python train.py --intermediate_size=640 --vocab_size=8192 --init="uniform" --init_std_o=0.0464 --warmup_steps=332 --final_lr_fraction=0.05 --batch_tokens=[16384, 32768, 65536] --train_tokens=244500000
Each number is 50 + 15 x the weight over its row's rms, rounded and kept within 0 to 99. Layers, rows and columns count from 0. The size before them is the row's rms in percent of the matrix's.

# layer 8 attention output (transposed), 128x160, rms 0.0463, rows 94-103, columns 0-159
116:48 58 42 64 87 48 33 46 19 29 62 32 86 58 20 76 71 46 54 30 55 45 26 69 49 52 30 67 78 40 29 69 41 43 44 50 38 66 40 51 76 32 48 63 53 50 51 54 42 69 49 39 55 61 50 34 56 34 52 48 53 49 48 81 47 94 38 41 49 45 29 39 33 49 72 62 54 63 77 47 53 37 48 42 61 57 31 54 60 64 38 58 41 41 60 18 42 50 43 48 39 18 51 62 40 62 42 45 32 36 38 51 45 77 38 28 45 66 50 52 41 64 44 72 34 45 52 83 62 33 50 54 72 32 55 59 61 43 62 43 66 72 57 44 50 39 37 45 18 43 39 97 45 52 28 41 67 44 58 58
105:49 99 39 49 32 49 46 50 51 55 43 53 32 55 42 62 38 40 53 69 55 48 48 62 33 56 47 06 65 31 50 53 44 32 27 54 44 57 27 56 56 63 51 34 54 58 54 55 39 61 63 55 54 27 33 54 50 99 50 57 53 48 48 51 50 29 41 54 64 45 36 44 41 52 24 43 25 85 50 61 64 27 52 39 52 68 49 56 43 99 27 48 40 45 42 50 44 63 44 50 50 80 56 61 59 79 46 60 51 53 54 54 49 66 49 62 33 75 53 60 60 67 25 50 33 43 30 58 79 54 54 53 40 54 59 51 27 33 56 34 52 48 64 41 47 56 11 42 06 62 51 64 35 42 68 54 69 49 37 35
116:58 21 64 70 56 42 45 33 34 67 46 49 17 60 60 50 73 46 54 42 37 80 55 56 26 55 43 74 61 41 55 55 49 44 53 48 48 31 34 53 66 66 38 32 47 45 38 52 44 15 50 56 53 47 34 52 68 99 55 33 43 55 62 35 39 45 69 57 58 49 36 49 59 66 63 56 26 32 31 30 61 59 38 51 43 56 52 62 45 28 52 47 52 43 42 80 60 54 50 44 73 22 49 55 78 26 46 31 62 56 67 37 69 07 62 49 48 52 33 51 44 51 75 47 80 44 49 32 47 58 55 44 48 75 44 59 39 52 40 59 78 56 14 53 47 66 36 53 76 46 95 16 48 35 54 33 41 54 40 60
114:55 28 55 21 25 41 72 53 65 59 38 72 27 58 66 39 28 55 46 67 49 61 62 66 38 56 52 36 45 58 60 09 50 54 59 45 50 32 41 43 39 47 51 37 59 34 53 54 35 17 48 45 60 72 45 72 55 86 50 33 47 63 42 33 59 31 54 54 55 63 72 61 68 67 60 48 53 44 27 82 47 29 42 64 28 55 61 56 48 22 70 45 62 60 39 26 72 52 45 46 59 34 52 49 76 71 63 38 68 61 57 45 63 19 53 59 51 70 43 56 43 46 72 37 44 47 37 11 42 60 54 46 33 66 55 46 51 64 47 63 52 12 54 61 35 62 51 59 70 44 57 18 46 38 71 51 92 59 51 20
127:80 25 56 74 86 51 35 38 28 33 55 38 40 61 26 69 95 42 44 25 40 70 52 47 38 59 33 91 78 39 42 83 47 47 50 47 42 46 41 52 75 69 33 44 39 58 22 46 69 10 48 58 40 40 41 30 65 65 52 40 36 57 64 60 47 61 68 57 52 46 31 49 50 47 74 56 29 34 36 28 59 63 48 46 64 42 47 63 49 50 50 43 43 46 59 47 52 40 53 52 60 27 42 51 59 22 48 33 56 50 56 32 71 42 53 44 43 50 35 50 48 56 68 58 80 58 66 69 51 39 49 41 56 54 48 51 39 63 50 45 81 66 23 44 63 58 42 53 55 37 88 46 44 43 47 27 19 41 46 84
100:76 35 45 26 81 35 27 42 33 45 56 40 45 71 31 70 79 47 47 52 53 51 44 55 72 55 56 55 98 47 50 95 41 32 39 58 51 54 45 39 68 48 43 41 58 54 25 55 55 23 51 33 55 37 25 57 56 97 75 43 46 47 42 49 62 16 49 61 61 53 43 51 50 32 64 45 36 57 58 53 61 33 45 49 58 45 51 51 40 84 38 43 31 54 49 36 38 53 43 53 48 40 52 58 52 45 35 45 49 47 44 34 54 65 45 35 37 78 43 60 42 61 67 60 23 60 51 66 74 44 60 43 63 42 61 37 26 45 68 43 54 52 55 45 67 65 28 40 00 42 57 55 40 43 65 39 28 44 58 60
102:30 63 41 44 78 57 50 59 43 34 55 54 96 44 46 48 26 59 50 55 59 20 47 57 76 38 55 46 47 64 47 50 48 59 61 47 53 60 61 51 40 29 59 70 58 46 66 55 46 87 43 30 50 71 68 43 33 00 50 49 55 49 27 70 57 63 27 36 40 55 68 44 46 47 65 51 92 49 81 59 39 48 46 53 44 46 40 37 60 34 48 62 53 53 60 09 48 47 52 48 24 46 60 49 38 68 44 54 36 36 36 62 30 82 47 29 54 54 55 46 42 51 30 61 24 58 60 59 48 39 55 56 60 32 50 45 71 48 54 56 32 59 73 64 47 34 70 45 33 45 06 78 59 64 32 60 53 48 67 52
104:57 03 64 51 88 54 32 45 45 38 49 58 61 40 52 26 63 55 60 60 45 44 64 56 78 43 40 76 45 65 59 42 49 62 61 49 60 45 53 54 49 50 57 39 63 43 49 62 39 46 35 32 54 72 49 51 39 00 61 23 58 45 40 48 57 47 28 45 61 66 72 43 72 33 62 26 76 36 55 52 29 64 29 59 41 44 58 54 48 07 72 54 61 51 59 12 54 43 40 38 45 80 58 51 51 33 38 40 49 40 65 44 56 35 67 21 54 54 50 52 46 58 68 35 50 65 55 44 34 53 68 50 65 72 38 22 67 66 51 63 48 54 44 77 49 72 55 46 76 52 52 19 56 54 26 51 36 40 62 66
107:87 46 60 42 48 56 43 51 70 23 50 61 51 44 41 32 57 52 42 72 41 46 45 47 68 52 25 27 30 59 52 12 54 61 46 54 57 53 55 49 43 60 61 34 58 49 33 62 55 33 54 49 58 40 53 57 38 22 56 52 56 33 56 42 55 31 22 55 60 54 77 47 60 29 27 25 39 52 35 69 31 64 47 57 56 35 51 61 37 79 55 46 54 67 48 07 50 46 47 45 55 99 53 53 43 46 55 43 45 49 75 53 53 54 59 61 41 63 61 52 65 63 65 21 47 54 39 60 46 67 56 50 43 73 35 17 52 61 60 49 37 29 55 53 57 79 36 42 59 60 73 26 48 46 37 60 48 35 55 47
093:28 26 50 46 40 51 55 60 56 46 62 32 72 44 53 38 61 53 51 22 64 48 42 40 70 47 50 78 27 61 38 43 54 53 55 51 55 62 76 45 42 24 57 78 51 45 68 41 52 84 43 49 46 77 70 41 46 00 46 57 60 44 61 59 50 99 62 41 36 51 39 51 46 43 56 60 71 51 58 43 40 55 61 51 61 40 54 47 59 16 61 58 54 46 61 64 44 38 44 48 40 17 34 42 20 42 60 56 29 46 30 57 38 52 42 51 74 13 67 40 44 35 48 63 46 40 59 57 34 40 38 54 70 26 51 64 70 54 48 58 42 56 56 39 42 28 85 59 77 44 18 73 61 63 26 51 61 54 57 46
# layer 8 attention value, 128x160, rms 0.0374, rows 95-104, columns 0-159
110:52 22 80 43 62 38 57 49 32 61 43 33 76 48 71 58 66 39 42 21 63 52 53 47 65 35 43 71 39 64 86 65 26 67 69 49 50 53 63 39 42 52 62 66 27 42 43 48 63 37 50 60 66 76 65 47 45 23 61 69 47 52 63 64 36 66 25 51 38 48 55 55 69 14 80 31 62 27 53 52 49 58 44 59 56 82 32 28 61 07 61 50 16 21 46 49 42 50 60 59 45 51 47 48 45 34 59 44 60 48 51 62 53 11 42 63 60 22 43 64 40 44 78 46 84 40 59 46 34 40 58 53 72 36 37 62 43 62 24 50 38 50 54 56 39 46 65 49 67 33 43 40 55 48 55 59 47 35 64 74
121:54 65 31 31 31 55 66 50 70 17 51 61 64 30 29 64 47 54 36 29 27 22 73 46 53 49 52 43 38 52 60 55 56 45 49 50 45 54 58 50 44 48 54 73 79 40 42 59 66 76 59 41 33 46 81 49 50 17 18 44 63 60 48 57 53 40 61 51 28 69 34 48 60 28 33 45 67 44 68 66 47 28 52 59 68 47 48 36 72 69 64 49 47 41 63 25 48 56 66 40 60 70 57 44 32 54 60 56 49 60 28 41 57 85 50 67 63 74 60 35 49 32 29 65 13 44 35 87 31 24 42 48 56 39 61 46 24 46 49 62 32 37 93 32 49 31 43 50 33 46 36 71 55 52 68 66 61 57 41 52
116:55 42 45 82 64 76 34 49 44 28 60 30 68 38 35 66 56 22 45 21 29 28 55 50 39 68 68 55 36 39 52 92 67 18 19 51 41 59 41 64 55 55 47 46 55 50 38 54 54 75 56 60 36 31 64 46 76 16 45 66 57 52 53 53 60 66 82 48 62 58 40 49 34 52 39 48 53 38 65 26 59 64 53 31 66 28 44 56 39 58 39 51 63 42 62 67 56 40 71 27 44 52 45 36 26 33 30 69 62 62 44 35 45 69 50 56 58 31 52 45 56 45 17 79 52 43 56 87 61 37 43 48 59 50 59 54 35 48 72 21 42 71 57 44 70 46 33 54 29 62 38 73 42 53 57 48 20 38 51 73
137:53 78 26 37 07 30 63 51 64 47 50 68 47 30 44 33 29 66 35 53 51 26 78 52 52 40 41 33 42 64 48 20 51 65 64 50 55 37 70 55 23 44 55 69 81 47 57 54 64 87 49 22 40 50 68 58 31 36 33 42 47 55 44 44 54 35 34 50 31 59 42 48 57 29 33 40 78 37 63 85 46 40 55 65 45 63 44 50 67 60 63 49 42 60 68 55 43 53 56 56 62 70 58 56 61 72 63 47 43 44 16 66 58 75 56 57 55 70 66 51 52 42 42 52 12 36 27 49 32 34 48 51 40 44 54 52 33 40 40 78 35 24 87 55 32 40 48 39 59 42 38 58 48 54 52 66 77 68 40 31
104:58 71 64 80 13 33 74 37 56 45 40 59 49 26 63 35 45 48 44 43 69 66 60 60 48 40 47 42 12 45 67 17 53 76 73 50 39 62 62 55 38 60 55 56 62 49 41 50 65 63 44 55 62 55 67 36 33 19 29 41 40 57 54 63 54 76 38 51 28 47 55 54 52 24 56 35 80 43 40 52 49 50 48 54 53 99 27 54 44 31 49 52 16 52 70 74 47 47 53 48 48 78 44 54 52 58 57 45 59 35 40 68 62 34 58 65 44 30 56 61 64 54 70 52 81 41 46 43 35 36 55 52 40 44 26 74 20 45 21 55 40 37 59 48 32 34 50 37 90 43 51 62 55 49 61 59 67 46 26 46
106:42 51 57 59 41 50 37 50 68 85 52 64 14 59 68 38 46 46 56 77 64 68 36 52 38 62 49 41 56 40 34 43 47 47 39 50 76 66 46 51 48 53 44 26 27 61 59 49 29 21 44 74 57 36 24 51 57 96 69 60 44 37 58 33 48 55 52 50 67 38 62 53 28 63 43 49 16 63 27 33 53 70 54 47 51 33 79 67 37 53 36 52 61 57 37 87 56 51 26 57 51 42 44 53 55 43 56 50 47 34 65 52 41 29 50 29 40 31 41 57 62 62 57 23 83 64 59 20 69 83 51 52 31 65 40 53 72 57 66 34 57 64 06 39 50 60 62 51 71 60 62 38 61 49 37 32 41 45 49 33
104:49 82 52 59 35 51 44 40 66 53 72 62 38 59 20 52 25 53 43 60 37 37 51 53 23 56 70 15 52 21 32 61 50 37 25 50 50 45 50 66 65 38 36 79 46 53 53 45 20 53 59 72 50 30 51 53 65 88 37 52 37 61 58 31 60 48 73 52 39 61 32 44 12 69 39 72 17 66 48 32 61 46 57 28 74 45 66 54 42 69 36 48 68 45 41 82 41 52 38 35 73 36 44 26 45 60 58 59 58 58 45 57 40 78 48 51 50 49 70 61 67 59 30 64 40 59 52 43 61 40 44 46 39 67 76 55 46 45 55 32 43 49 35 31 53 35 47 52 28 51 49 93 41 47 51 62 66 76 62 26
106:53 49 67 65 68 43 49 49 06 57 73 26 54 78 23 46 27 43 49 44 33 38 38 49 36 27 91 47 49 34 51 63 62 40 44 50 29 17 61 63 65 41 41 71 29 45 56 41 40 63 58 59 49 57 45 61 53 76 62 69 38 69 56 41 53 65 69 50 56 57 41 41 34 67 78 72 47 36 69 37 55 58 47 21 59 77 40 40 53 04 43 47 55 28 36 70 31 45 48 48 56 13 40 31 66 52 39 57 55 73 41 66 45 47 53 60 35 29 73 71 43 52 35 79 48 43 52 33 54 36 55 47 69 71 83 58 57 49 25 49 50 53 42 70 48 46 45 49 29 47 50 54 25 48 40 51 59 63 63 52
095:43 71 36 51 62 47 25 52 63 54 41 59 21 54 62 39 40 70 68 90 63 65 47 45 48 64 49 43 78 48 25 39 51 46 48 50 58 60 28 47 58 48 39 25 45 60 38 47 42 32 43 41 53 38 24 56 56 78 61 33 51 35 33 39 56 12 52 50 72 40 64 51 54 86 34 48 40 65 31 40 54 38 45 49 16 22 60 71 30 88 35 48 74 80 50 43 60 47 41 60 44 57 56 66 69 55 31 49 43 44 69 40 46 60 57 33 35 76 31 37 52 65 47 30 45 62 60 33 76 72 52 50 29 67 41 19 63 49 72 48 80 59 35 69 73 57 50 52 38 64 65 44 47 48 43 38 24 61 48 38
094:43 38 36 20 62 42 43 68 68 67 33 63 22 50 84 54 57 58 50 67 57 52 55 38 71 57 43 57 68 73 51 28 40 52 58 49 75 69 45 29 31 55 53 20 51 53 42 55 72 24 44 44 49 51 39 55 48 54 74 60 59 43 48 45 40 22 27 50 75 41 71 55 92 47 42 25 41 50 44 63 43 39 44 79 23 27 61 53 57 68 55 49 53 66 45 25 61 56 47 81 42 68 55 77 61 40 55 43 31 40 63 39 50 34 52 38 47 68 22 34 37 49 61 15 41 53 44 36 54 77 50 53 38 49 25 18 69 60 61 67 55 46 51 50 60 60 59 50 61 55 64 09 66 51 44 33 22 42 40 56